Weights of a small GPT-style language model, trained from scratch on English Wikipedia: 4 heads of 64, 605M tokens.
Each number is 200 + 40 x the weight over its row's rms, rounded and kept within 0 to 999. Layers, rows and columns count from 0. The size before them is the row's rms in percent of the matrix's.

# o: layer 4 attention output (transposed), 256x256, rms 0.112, rows 232-255, columns 192-255
# v: layer 4 attention value, 256x256, rms 0.125, rows 233-255, columns 192-255
# up: layer 4 MLP up, 1024x256, rms 0.128, rows 0, columns 192-255
# down: layer 4 MLP down (transposed), 1024x256, rms 0.133, rows 0, columns 192-255
o232,100,236,197,180,160,258,266,223,159,138,207,146,140,192,167,164,147,201,227,208,178,155,213,208,96,268,168,253,163,181,157,284,119,145,169,221,236,178,158,198,217,254,216,158,152,255,214,224,191,168,196,230,162,232,105,162,231,136,299,265,212,227,216,210,280
v233,106,246,183,182,258,264,214,244,235,197,193,198,253,213,188,213,242,163,174,202,152,233,170,210,211,153,236,194,303,280,199,144,192,213,219,167,269,146,257,170,219,199,173,193,138,201,178,280,235,217,210,205,180,228,196,288,260,107,197,171,151,110,192,223,154
o233,105,238,233,215,201,160,160,254,177,135,245,206,174,211,139,206,166,246,241,129,279,200,210,171,140,199,164,162,151,217,207,241,190,223,198,167,230,177,162,305,180,189,138,214,224,175,225,242,209,225,138,237,221,188,163,288,164,251,244,185,187,119,198,213,229
v234,093,224,303,172,184,282,203,220,170,278,157,239,112,252,234,150,228,167,230,213,221,215,235,205,168,259,176,262,181,284,246,154,197,231,200,211,213,230,161,168,210,340,135,226,169,182,180,210,185,153,181,217,200,148,251,166,195,215,238,212,228,192,218,234,220
o234,100,194,190,274,125,135,209,100,173,174,159,218,271,230,170,220,207,206,178,201,173,178,195,239,173,225,254,205,197,212,229,263,260,286,214,168,120,172,141,187,183,211,216,183,186,202,196,247,233,181,159,142,309,233,188,200,214,179,128,196,177,188,235,263,241
v235,091,218,222,170,136,225,205,272,159,141,221,305,182,238,206,141,205,216,186,156,220,245,245,144,152,209,120,189,284,254,175,191,193,231,168,211,228,212,164,166,170,288,130,258,150,179,201,168,225,221,219,220,230,226,202,175,248,176,145,152,149,189,196,228,174
o235,100,208,233,235,245,178,170,216,214,229,213,138,169,113,210,184,161,274,145,223,209,214,167,191,222,220,231,293,193,208,188,249,185,182,198,233,134,224,194,175,226,195,254,166,168,179,161,227,232,159,170,186,259,186,137,233,163,121,291,184,175,169,243,192,216
v236,100,194,148,178,232,303,242,224,133,227,189,255,186,194,218,242,208,99,237,200,223,239,163,211,185,217,206,195,216,177,202,224,264,173,182,212,159,203,205,149,269,186,142,168,151,130,245,218,233,171,215,231,154,189,162,209,217,187,202,166,177,197,182,212,143
o236,105,182,181,236,194,225,224,119,206,117,190,188,242,148,234,199,213,266,192,205,235,143,205,275,168,231,191,217,172,228,159,150,131,138,133,197,262,174,147,290,234,163,310,204,248,250,177,206,189,160,258,216,205,238,232,208,227,201,172,179,222,182,155,199,139
v237,093,191,238,185,177,215,230,225,173,197,209,294,210,176,166,170,262,168,166,191,243,226,145,210,189,145,158,210,194,253,196,171,209,173,229,139,193,220,210,206,156,170,211,240,202,262,183,185,196,283,263,179,197,255,198,195,226,196,268,158,142,257,232,261,197
o237,103,202,102,208,176,167,173,234,196,189,178,166,168,220,206,215,180,269,158,218,188,202,266,215,210,235,245,202,207,237,128,222,223,179,245,185,184,174,129,198,217,248,220,270,190,246,187,208,291,180,210,177,182,228,200,154,111,208,166,123,212,204,180,201,188
v238,098,204,185,167,291,197,274,195,167,200,194,177,218,187,191,172,249,139,164,206,198,187,285,283,201,158,236,175,168,176,208,223,147,208,169,218,259,177,188,216,268,217,121,200,220,166,180,188,222,154,230,192,147,181,201,182,193,152,273,163,119,137,196,157,122
o238,105,178,205,193,245,216,209,149,130,212,208,236,223,249,145,161,241,276,267,173,208,265,163,236,147,147,183,189,185,223,202,144,170,254,307,203,173,108,219,237,182,132,266,216,154,203,156,231,239,119,113,214,263,249,205,240,181,133,249,252,178,169,158,241,130
v239,101,197,208,185,162,175,200,227,202,101,208,243,191,167,179,185,213,223,232,172,177,218,266,146,151,202,179,168,156,241,191,240,237,195,250,184,169,169,232,210,264,156,228,198,138,204,197,210,180,191,250,234,159,155,150,215,321,187,185,191,275,141,99,209,168
o239,106,175,210,104,155,168,182,256,177,215,165,201,227,216,262,288,194,215,254,240,196,152,196,191,165,138,219,200,236,107,241,230,191,212,189,198,209,244,174,221,241,228,142,234,207,231,174,158,214,206,227,178,213,270,203,215,176,173,212,192,209,237,284,247,227
v240,095,192,132,236,181,156,208,200,197,163,254,217,206,272,200,249,239,173,174,142,247,208,178,247,223,207,147,207,212,166,218,182,255,130,232,234,211,247,206,129,69,162,229,215,188,193,185,204,152,193,210,158,243,218,209,169,104,169,222,118,253,238,182,237,189
o240,100,191,165,209,179,220,228,294,126,207,218,169,214,209,161,229,244,188,225,242,222,163,116,152,268,222,191,242,195,142,193,190,220,183,200,181,155,186,152,223,265,147,155,205,230,217,222,205,173,214,232,213,240,226,288,186,248,222,219,188,222,242,241,182,207
v241,087,263,199,220,152,210,187,230,226,235,141,225,187,135,254,201,136,237,253,228,171,238,278,193,190,208,191,208,227,170,235,166,188,224,221,180,121,169,229,213,201,183,166,182,168,181,246,214,239,238,200,171,172,196,217,179,169,201,250,157,271,240,221,84,289
o241,099,166,174,147,188,202,186,209,200,210,185,224,240,236,186,196,238,292,183,208,206,169,201,228,142,167,257,211,142,296,135,237,253,202,226,160,226,194,159,165,225,177,241,137,158,198,162,147,130,244,267,195,193,131,214,177,199,283,185,280,217,189,226,104,216
v242,099,218,198,229,240,189,223,244,225,204,196,207,222,203,138,162,139,179,211,196,320,218,219,165,246,185,193,213,247,213,130,177,143,238,209,163,144,229,209,216,175,228,252,265,208,238,210,159,127,167,151,215,269,214,183,198,243,153,200,260,200,182,250,272,224
o242,110,259,136,276,193,203,175,225,218,236,215,190,122,170,116,141,253,223,217,219,106,164,153,204,161,187,137,139,242,154,185,252,150,260,103,280,184,207,198,187,230,146,184,162,178,175,248,269,178,255,208,194,136,171,217,241,164,227,146,217,164,177,183,183,230
v243,080,228,215,140,152,189,189,209,206,227,195,188,165,249,251,220,119,199,154,136,244,149,279,142,223,218,190,137,266,172,171,196,217,180,200,203,225,202,243,222,201,143,203,166,202,173,198,158,237,205,177,208,210,209,262,180,165,243,193,221,209,273,235,94,237
o243,094,179,138,230,208,297,167,283,158,247,174,272,227,133,171,182,189,178,174,189,193,176,198,199,219,183,242,227,208,215,214,228,231,166,238,204,214,164,154,168,262,193,216,188,224,196,266,255,140,248,253,157,231,221,222,179,251,167,191,187,240,142,244,184,209
v244,089,142,163,219,148,169,184,119,136,161,239,179,198,224,148,174,123,226,219,183,135,141,163,269,159,189,177,204,202,195,228,254,236,175,211,152,137,301,230,164,161,215,200,145,192,162,223,175,160,209,223,193,139,237,176,144,193,292,255,212,245,243,239,230,212
o244,101,178,176,197,215,194,194,150,283,180,208,246,253,170,318,206,295,238,245,216,251,207,186,128,216,183,207,208,190,201,89,179,224,213,187,251,214,158,201,147,281,204,129,141,244,135,225,245,171,187,147,207,225,237,192,239,171,258,180,191,252,156,226,225,212
v245,102,179,161,202,147,228,166,223,245,167,231,155,226,166,223,174,179,279,294,219,142,133,197,163,225,257,251,245,147,176,194,202,263,110,178,254,162,213,196,219,185,212,206,248,217,191,215,178,149,224,280,216,195,241,206,179,190,268,192,219,160,203,170,197,147
o245,109,173,251,178,194,194,194,243,215,226,197,292,116,181,226,175,144,145,167,212,294,221,230,230,189,160,175,166,261,186,175,209,204,178,179,144,207,212,186,239,245,195,241,194,138,179,156,156,236,151,185,204,148,211,265,178,204,219,255,154,191,269,156,166,194
v246,093,268,187,217,207,191,255,241,176,156,193,141,199,260,249,214,179,105,181,207,272,207,114,171,197,227,213,203,150,216,188,211,228,221,170,199,143,210,155,181,203,193,204,163,261,210,211,142,245,255,159,204,250,240,246,169,196,178,153,164,240,203,176,161,228
o246,103,164,169,222,147,207,147,129,227,286,184,187,239,178,180,187,218,254,163,231,165,195,222,172,229,187,204,214,209,182,179,214,179,247,233,192,284,228,259,245,204,221,208,251,213,199,151,151,163,275,246,234,243,184,132,228,185,214,195,237,275,142,151,247,213
v247,103,252,170,208,217,225,173,261,158,164,225,168,259,136,231,213,200,292,264,181,129,225,194,226,143,249,194,177,217,233,221,178,193,194,246,172,243,129,235,202,214,223,182,183,142,220,160,210,147,180,215,219,242,206,190,244,218,204,214,181,165,188,261,228,127
o247,106,246,185,166,235,189,207,211,209,154,219,209,191,244,183,151,235,142,250,213,262,163,185,185,168,153,182,147,229,262,223,203,227,240,202,125,202,146,211,201,189,214,169,229,146,205,236,171,169,196,188,173,237,232,113,211,217,118,277,202,151,200,227,146,217
v248,094,189,197,267,196,221,102,186,138,311,153,186,128,146,144,155,181,175,196,183,293,184,175,214,199,182,165,173,205,178,222,203,126,251,230,159,281,156,179,213,195,205,191,214,224,178,184,271,188,228,137,229,145,163,190,219,168,166,239,201,230,269,226,251,229
o248,104,190,195,233,198,205,215,239,210,239,236,220,234,195,225,285,162,144,215,178,232,147,203,97,254,170,251,206,223,228,312,195,257,196,181,296,158,220,172,237,227,252,193,145,272,231,207,213,200,202,228,235,204,201,199,228,228,224,209,183,193,140,231,160,266
v249,080,200,232,206,299,210,233,191,154,236,186,244,134,192,249,271,237,149,161,217,225,152,180,175,184,188,221,263,186,243,218,202,293,228,112,106,224,142,155,204,196,311,263,231,164,249,179,171,210,239,218,208,235,185,140,136,206,207,168,143,206,201,183,180,170
o249,093,128,251,179,181,223,207,128,187,158,182,124,149,151,200,168,151,264,164,187,152,272,152,269,171,223,237,218,146,243,135,246,172,189,218,251,158,263,243,159,220,217,174,231,176,175,221,185,173,184,289,176,159,198,180,218,210,199,208,215,218,203,180,150,182
v250,095,169,176,282,182,156,230,187,177,300,228,224,250,181,231,196,205,121,230,174,263,224,195,173,245,169,170,164,223,189,189,231,171,262,117,143,178,235,239,184,137,192,270,179,234,234,175,184,187,194,177,234,209,238,164,238,254,172,272,209,226,256,183,249,196
o250,106,187,230,271,224,218,215,172,232,213,228,181,244,153,260,243,150,223,265,178,168,186,202,246,199,148,191,206,226,177,207,171,231,204,175,185,214,201,229,115,163,164,156,212,276,226,249,232,204,189,167,230,209,292,203,184,229,278,169,208,194,107,240,202,154
v251,087,230,294,201,184,213,165,188,152,124,191,292,158,233,281,184,164,105,174,114,193,207,191,195,237,196,168,249,248,313,175,164,198,183,155,166,215,207,174,140,223,212,158,81,164,188,248,208,263,248,196,206,229,176,150,151,234,204,219,199,290,132,131,252,280
o251,098,209,183,212,160,148,175,162,202,201,172,179,202,226,194,182,145,221,193,285,153,149,212,160,222,237,270,173,209,155,204,256,242,277,292,148,207,204,190,211,232,231,176,241,283,123,187,228,181,198,238,198,216,199,177,186,197,254,152,115,119,190,187,243,278
v252,095,226,185,175,101,224,161,230,229,221,173,216,176,223,189,164,256,179,240,204,291,192,246,228,154,208,124,187,247,178,193,181,153,247,253,195,192,176,228,267,179,197,241,167,152,186,275,168,261,186,194,256,174,188,164,135,249,177,240,228,172,204,195,216,128
o252,104,236,212,275,255,235,193,243,202,186,162,188,240,175,161,186,193,186,288,242,208,172,154,117,248,128,188,224,238,214,210,173,141,148,191,172,217,189,133,233,204,225,198,165,200,190,195,211,246,129,242,194,229,338,192,208,182,204,214,125,137,202,272,206,254
v253,091,186,230,262,134,183,139,192,176,241,179,165,249,239,277,221,181,187,228,182,240,252,227,155,192,179,225,166,212,198,186,245,226,229,158,182,205,203,240,122,181,176,181,133,254,191,249,250,253,166,221,237,233,238,148,310,184,221,228,176,175,182,206,185,199
o253,098,213,196,233,163,166,222,200,208,257,213,217,164,171,163,196,166,156,225,235,198,180,207,203,212,213,201,202,212,249,243,128,156,186,197,183,225,121,222,221,210,203,195,209,265,189,180,250,229,178,194,191,214,299,198,189,140,137,242,244,253,214,205,279,220
v254,089,195,241,256,256,205,224,244,260,141,192,188,175,187,263,218,131,235,173,242,204,173,195,195,181,187,129,198,259,181,155,243,197,176,189,151,160,239,156,150,263,216,227,201,229,230,157,190,198,157,257,189,208,173,252,216,126,231,179,216,144,246,182,205,171
o254,103,205,192,224,224,267,202,200,261,118,233,210,197,256,159,131,181,159,222,164,161,238,204,170,139,150,247,282,224,175,205,164,190,258,160,235,301,203,275,192,149,245,208,236,162,172,148,243,208,288,195,204,177,259,147,179,208,160,161,247,193,203,160,295,236
v255,089,204,219,180,205,161,236,149,192,217,236,205,201,149,212,228,283,117,235,188,244,168,195,236,234,209,162,238,186,247,195,190,206,209,257,268,221,150,168,208,120,186,199,229,258,248,123,271,214,213,167,174,265,218,145,211,220,245,258,176,169,217,144,235,189
o255,102,206,209,216,166,256,224,212,149,279,149,146,176,263,228,181,180,201,143,246,190,273,236,187,190,261,227,110,183,199,190,181,167,261,242,124,194,207,184,166,176,160,161,213,178,225,212,197,261,239,180,152,210,234,217,253,243,216,155,121,255,202,199,248,195
up0,101,272,197,178,247,111,199,214,226,234,276,172,206,191,162,226,223,145,211,161,245,192,220,128,258,216,163,198,245,172,207,230,155,258,152,171,243,180,173,157,231,92,188,161,215,148,229,141,244,253,203,164,249,157,207,216,177,164,190,205,166,158,185,233,213
down0,111,157,153,235,201,236,199,82,184,218,290,221,244,187,178,199,172,137,244,207,221,245,238,95,174,227,169,240,205,252,171,131,141,251,243,200,223,166,102,162,151,232,125,181,180,185,247,212,151,138,239,165,229,194,215,238,265,192,207,199,213,185,194,223,206